Part of a small language model's weights.
Size: 14 layers, width 192, 6 heads of 32 (1 for keys and values), MLP 512 GeGLU, vocabulary 1531.
Training: a variant of SOAP for these matrices, 4685 steps.
Each number is 500 + 50 x the weight over the matrix's rms, rounded and kept within 0 to 999. Layers, rows and columns count from 0. Numbers have three digits each.

# layer 7 MLP gate, 512x192, rms 0.0588, rows 15-37, columns 0-95
461446522561557558528536467525486493493439529636546518509474507485487495481496490553503586558520463517511540502536485477478474482479472533512540503548558524482507508539546495495566522538534481628427637480495502460478497521492560476504565520496429537487472513455525489551511481526449497617
464529418511581509435509565420453561509554596454431486499507539590536538440525521380656469596547448514449568591513467545545391473520453509497568495413535510477447460516521424514464493483508570577467555490453500504529506464484531496483445464496437584390532502497627425519512482517510447522
540541509504526421506494479478505508552507496486529481492539495561493446475531455436494562597572538503508466524571506475445492550455543483543475570473551485516466494533512543466451527482440394484552562482492500478539590511463512537561482566445571528537473495561501511493528447525459545457
493398508475493419501583620577498497463519520547517552466599541547545487532483527509450503522500402458500478441548507422496512459490557511527540566471599504507439503441370554482403410421453448536528568503516486434467503456547401518433519532547496478387532530504370469542436491404528512541
456508537511565458539498480521510517566514517528556535521569442503526444521573530567471507537479515504431521534484451510520455575513491523467502480470465473459389501546518449494462462554465465512501480550483443397468513485509568465492490488499527512476608445438551539460473499504555462469
569442537502576502560509570459515484490414447506591407551491445519474355531484473469452456481494437539482500512439478522443541493514481477529473544547536484521609462542583495579486558520518584405559471471497496525471496666452462536569452567391480465482497477457588457512536488571484605552
501549504522617466463491520489425496519526468556434485526517525514437495531515465477466516428431504527546464556503487471546502531427523464547477506534485552447429532560479515501517506442517477487558591558435501554595440544432615538432532518468429622562523529580453496437474511523392504483
502562511597582521511570462461482602573483450511530513559430445513406478488467536546574518489496464515524560450475371525469483533540516583549525505484502507481530500532503438566497578428568580421533505521493471567528560440529472553521564505562469601508553496650542432505555580450399634473
513504481591558396429430536527465408518549557517541377480462505481513455515499507487422558518473589518495423510475624493455550568434462487471502466454509506457514584513448531568530499485531474422443509428432546550463568474500472502489529531563455545466445472504519607542610458481580522562
510501586574504434528424566546444508482458445492525443409545490484538489539549617446499550536491518481465493533528429438502520486496459453479510422457525550528569467557458482462502524472476437555417490452465596496492540429416515443466461512468462471420449538455426600479401464468475508486
510534523504576501447498474457487504480537534511560537509457561538586514428482477446513465445421506549485470513546477498510489493502550475513477519564457489445472533529456491503482462418497448510553552438516440398471385476437501461444533439574493513474553536458465530543447510433465504541
529515490459459522444518484409476500543481552496458451519480513533538543516418455503464458486519530539497510518546560498514536572528438586513512473553379431482486567569477500571498455608479471572423389516528460537571456436454430492574516566475502490482538520476503454485536495507474618529
579459521562552494564454577504466470528468448644433477501485523558565434600534422574589479428426505504546505473568509497452441519511464542561440573473501458552496540559439554616499467490497534547497489573475568540541495436477483506508579498500466458510466526518498576494513495470469574512
533434491505490552375523473552574520520509549504508480507412546450552519532513500524463596535570485474475412560464496549516530426500463508493464483509522476567593481434575521505581486512441516522459484484495508535499526373526523522541544459536575467511405475442476485526430508487500467519
501533501452435509568473458472442482427558540468541462570470555407408507529567540494626525590622525431460536504517592508466442514511531525502486487455457578518505444482468547538563556476522514526562446504596494488475544540485542515484543549413506439450532455456539527624444484565411556462
547578467518554508540517464474423499476451499365572467436552578477487543444518579419605394547539438545429462469537429449561474456425480534583522471490500396481562491470525556501411478466520573501547520559541511453422426577579515482485556544554523367535530444527565552473484451533578427523
516461551486507425640388525472500488489502470440540495440548506444517505489520577532352546542501507438573494438571465460605525516518392469520523479496401481466438531453528561439551460454439520538519481538569514528398565590503454518534534495534455471499507532554519500443490492501521444566
525527470452498401499510574497477475494486463462496497500609530556669489497579396500507483529477565561592485565600520497509550583474475528483568504524556565500494526491432479576503511453434515515562421543449451448634376451406468449446544482436608605538468475604492539466478466488565532446
428481599485565436418475459496448518453482402482436580502541457534496402494482550554560481445447509424522470520519497400469517488568478516528516480573467487430447558554514485463539496558495579556446492456495489374482545474458431469493503489414495503548505465545461588529469545522363494458
448491499462550510549466542566433539429538483490482464541498511502420455522507442488561435462478526453505532456532450534551630529489534500550461450452532538490511596473432469535503600409389477501650495458557573523497493438421472500474529633529448471463390477512481504523440472508466490502
482451545560419557529414545526520440480487414504608467489508461407427553549550453525499496486453521562461564528523493562523494440494484528468494570570544524490477508456463491447546493497506499567625487572491584555579493503437484562419442477607567466469433468589443467525444456485420536611
439504507589446489505544422517483449446505506479483565524492505490567518481477456500445538437531523553406437453455447458484477548473454489551437453546415433522490515603536480529437518485407433525512547493500566478521470580565498580582515439506625471511504497569467504509503589526505488511
573436454480483496527493510558489518489472534442578495564487540555528434496512401469448421493516551541444485487572583575416416593478385486521525422551511565506420556520440485491537475544423533460474617523422452505450577537438461403492496456525520475478506473561438522508507513493376459504
# layer 7 MLP up, 512x192, rms 0.0555, rows 15-37, columns 0-95
402544541472521535485483387528459513464533511602518521496554538445419367483510504548383411450483488420472529481473449382484496481493428604522542582554501465530486533465427554565569533473522527526452599484554483502490582579530567497504497530487523576459552581473532418558467408523453578634
464521536423456575473498487533565440453469542567500526435442569523423516436496422437508504430570519422518466481484465492560527429582497510478547469457563506506466499533483416488540471492479476496517526431490469529365530511535472611429529582561454515533462451554468433506531536563486581441
534515401567462520475482470504604562422465492495535507490505619474536460462521524516507516518574505500447551462561478510541479510518431428446504489448497535594483511485531403475610516561426514458537479494531538534515485516507457535590548518520491397464533505492529459514453520469546518518
532623482513614545491519459510584540511458537450463423543545491569529556505495511513482475544524553451436437440568477556391460516508458503428472432497506480475548454452409548440545561575444659504421519496600497501465494601490563489488549516463544497540472514559543526551505504595576510503
523455500481485594535462507410548475558522511467551540521535472493542499469550421483570550455515529439447453433470562566425573480556468487548531558457526512492527531477550532471520460537623463483456562485475492475502472477524489443496473426456485530557572499476454528468462398476540498477
541629520472575455480549518502403457484521459514469427356418516550489447495560505522588372527479561458522557460528463472579512394551506477571528495542574539514460516438397497542455444496413522592492440517416539518539477486492582443543500559494426435541475531455541550402412485530536481488
562502437476568524505500563543541536611568514467536433489502477454492431502461422440489494351428492523520471541393511422497556505582507438486510522438500553530515523545431446455468484472449471489549443534515446565473588467467502604508572505489481516531435555532464475510525557461470573459
508644577482543470469457496476563541484597536559461473476528541576553570441474539537441539554442544449498577507638474494486504503500492531471477521494484515524488585521499389504447533489485435479530530557514536393622458491555587570476515522498482519537515570498477531481422627544407415482
486498521440499489580438578515604490484478565459462512466495460494529556507521456502480441493550531579396473431446506559480507538461586481494506545476497423473521509550543482406522464588484426567498532459525401480534470407592554482498500503459483568505527494426508496406474466492466468468
480487512521534406447509402444485587549524556414392473556555452542585549547573447549417529493545461493482472509436553475573495462374464547546525525481548523422495581525574471530559500522535520500512511594492552552492402534564454466496559489484431519534468508552504432395464491545564452498
516481443417559529511443635390543458468574446432526561460483503477519413455679524430512533552526475430454483541515525506459484487512488505522559516455512436477562462430433565562518576500449486561449473537491488493507439472563491499459525532456472449429459484554529552558592512487460523561
572503467522554464554516572469515513502563537545533396498474563475456434467534420542449507439545639523503542433559456485515460491441538523569542513512373458524525408466436450493434497442616562516466554518527439441466557568468458506476415486427581514456518454447512429524509503430508528613
538587459522478422435482513438502491448539544430470565520507539492481495450494510454481583514481528478571488534408444541560466501452425510456542516475480506494434472513405488451508454559509574556451433497485500483522424513536553582552438422437487519445500386521467518476429427516492468559
561548564567508589524442530515483477512544516501506529564525532395458485555429414472423491482499460509523479415491510521529517515513510476513477526509470561455545527495423489474555517444496528409452390451601473505492497510466452513472489560471508447429480428468486466525461521489525514620
439558491537460470499469490450446543537589442498531474506499532410552458525472463434627543497477470474527528492504554513466506499478554553490550498513480519435407508529415445564524478503507560540596476565560577525512460514519567478566502562493392438563461507437514483522496578500491519455
474427472553490461432580539451588495486495439459565451505418496540505526520558353501464499518519542483523525505543575493566485570421559451540481441509518491598378553434502538424466473498458468502593521526423433442490507532537542564437521513470523585536448466498565478536389538501503515459
543548506499549535454470457546452581473514463476521494535537544564526567520469492501497431437571502410558441503549484463565451459478500587517423441532550467422536540490510504507418500514542493502540478542526616546481499492467529459463495545483500471516517468421566562581473456552472463568
461504554533609515486483450496514481463476519499495535563500478542507399476492556486438538483530469486477550415487474423455418549516509458575402458457492582441407503593443409495442540471463515523481459476507519501415588536474494463509475521552453461507534537536402531440489531527543421512
548423508473488488449559412437496421517448471479453549467440481358482600535488527493518461489450519533516477513590466473423585581537504560530470483578467440449535526450523422406572451578491549487517511545532451526537569479460443474444519518539518556480470543423573500526514494541448495394
502455474533526574442439391476560537535503496474491540538541376487526499465520473552482519488503517498495406447534507494413530506490505415428440494423480479443417460534524428525413519457453497458488457515527488561494523408435456539448464615471510502500459471454459521484418531415518500564
522423464484411537464388464545517452467530509521393466516489463514519604539446598579511487467453552481487471504489567580528461475463414471460543535447486477474495417484466508411479425436534518511461463501406477506487503561478556480551542483407487494493504527513497454584548530473472524539
468489543424378538531574504582480610501624508512424544444502522531415473508455502508544583484556504544520444482430527458486416477498533531528484456459547550440437501474548450491467444510435440403541614549579566540563525505534472498603450510508548501434541436618483512511567528532555607450
486417443580394620496500537416545547459518558569374494519557543528499470456546483470413411498435551395521538450482446596502534574444511536472563514456518429483488508450426563427553509569415419556608526436490576548501519466552536427482437490529479489456469528526428436427492509534540342492
# layer 7 MLP down (transposed), 512x192, rms 0.057, rows 15-36, columns 0-95
488449472467509559512511552508560495535492543516559467549481537541517464470493509460552539468491525491508505523463516538511491460506583443409391451486487534474601505576513514462406457521524563504539390628403573455544474540464464495530544441506433493519543556460448507483535499508588507395
525513423554590443562572496466475578549531488506484493508521558602505539550530516559498465398446424507471490546573473409501435477543471495511451485533485545481508488520464514526521532403468544561557411493529492450495461437476559404464555469424513549591482528474493490527517458439481438455
446520476449561442504497464450489453538556446521528530525467507482477509475521468565494559606504524508481488554479482532479592519479510530476520522548545445418517522534478512489443528543521501477537520437470546470528499500499414505447444479488521609530574492476600543548434401519389499435
533423440541575522510529566531419480514532458421434457524460562406400464477528487589492514580505466491520418532518595569598463500414578406471487555479507474506487598492364413534504495507504605517484506510500548526528443403423466460544465507437513618501580454466550454496371516504518541476
540492489544506427490457574513489517414391464541495485454401519482530485528440474462453442547483505449512489472525493497543497430445545486540516525491457507490440553483473495475532550461491532419500476528581466564513601456529524451556517540506549452439451496493481493487531462493531498503
504500522533454543608415493554497416516552447499492515497501457489543474527576493537493453483440460478495514480507395411533575454527548551516501479445448495480535516511537612460595452486400557494469494574510557517493569437494361522523627492518462516544446486525530444521442451480413467485
454551548485516483511544402443525470451535534489436418419460438454457479462443509540524540493474481517503503511445559507544492518545558591467452430448478555451548468488478348464362580593499556504504532456619536406491410431488442540610616462484526575512603500561455509491489550538560460453
545440528487446486585516494511549608529487430442513394418514540527535496505559349413508525542522532520585473556513554497448517535599517443513455518513553445590489532559629581550595456535552524460436527497491427446441508482467537549385577496568498534421514535580512520473541448458501478570
510537553550456441453529480548473510473550518453495424533412519470523506488527378572501551512505453605431556495596470542555428552491547445441525489539508446427551517418484489429486448490621568452488455440423510539530433536500487545575417532448510514556565423478583588502539538532435486430
567477521442513543454624467418534520493574437466563456517581495425503517586369529607482447553486523488424537490397453553458526539563455476483459501576524466580478535613593411533536526439549517459566552458500486543494500507552494583514510500487514567411508444496545493544512416463531509552
566540523526468551628468479488417479443474525461491508447445481561440512421558510469535510548503594504407564447452424491550511514519460542556525459527479445568473409557503521611505548468507512527518618481426434503433483555420460397572529471443583499514442480446531458489493553502425440425
581567484575427458546494549534555390430453534431543414458434521440520488444518611537575460411566520445486565507581578411549534494553461434444504455587592440538487493504578480547465531469445470538569509561594562462485465568441521419538505560429484414487401632489464411430455437523444469539
506491584603466505487512400473421475507429552559523460513466609516619442474506441449570491543396532408472548468525432491512529550526471476494477476496481442507603513531434464613433493515453550472458507467536496426473460511484537602600503459465542558464544424530397558562414510524442501502
537525482601429469497516545572577503423546583475464537522470484571497498410509506604468579516405494500582566497480563503464506445480454463431458399432521486559451460443594588557593462426513492543491468459444440573518546550485499463484541487566483585485460533537408507463563468547449571488
396542490569530513474390478452504505488593450491455484472435514525404565542549518471564545514492495507489470467501500612423563502532443479460422497474497426512489500548552483542550490559456493480458481531520470434464451478580512576540485502447548463538508520479513542358627515501543522584
565522536366520487481520522532524426496488525440502499632511524420506498574528481450351503518479540467421595465492463518559512466472454554460455480444449474440617435555520471389470478491501401579495470585489554536445507596489488484612502501513438509532529492519533414487515524541508554561
501496548578505462592423498456626506508448423478476511415499450516529434420476525609480499438479615450480521374594426497569510374377468514570490574526518430463493495484424565496517423491480527495486581414525597455454546443417447494512520499526464422417535549458576476476494464500469526489
533538559498472633503542536428440486540444528534508507539512496501540545522559420540458528430553394527563506492585530483534483509576479503578465524572476512542573479536520470398568498511520473462529438573492491499552418453488503548431503519473501537602558573515545478498572519526423488451
581420412462500408509560475465443545482521466578465572540493492367553534525539488616457432511475504552524421473519531482544532571525559405518496403562606485462480538481505438456533437489516570477431535575576484540504553474555546410453572468504546522514510430422583506419555481477531601497
590469519592526546501401490546567451531526519495428540479461519452531473475422492618476456561537496479562501468553447567508486485569480544451421531454478502463480478513565455540529570526514555463412587438438463420561493458495439522488520604468558459412516592506441484557535555479502580422
487480411408485543563490591508518578579428436470494351596545547572528516450399456564491412440470403577469441509483551577491529431527526547546512396551521499596471534577472467566523481399401475465561493504538510460594420536553478543484549521528503525552512466509504489417583441468562442418
566411494548480541521497423519513458513480478404456429509553493565501393520580544539508505526509475437455396441493525484551445540577485472546435547585481548584473512490484483445451427473430488506500583509643483519504596552482480499444528582492400455531450447528384429504565523545475500460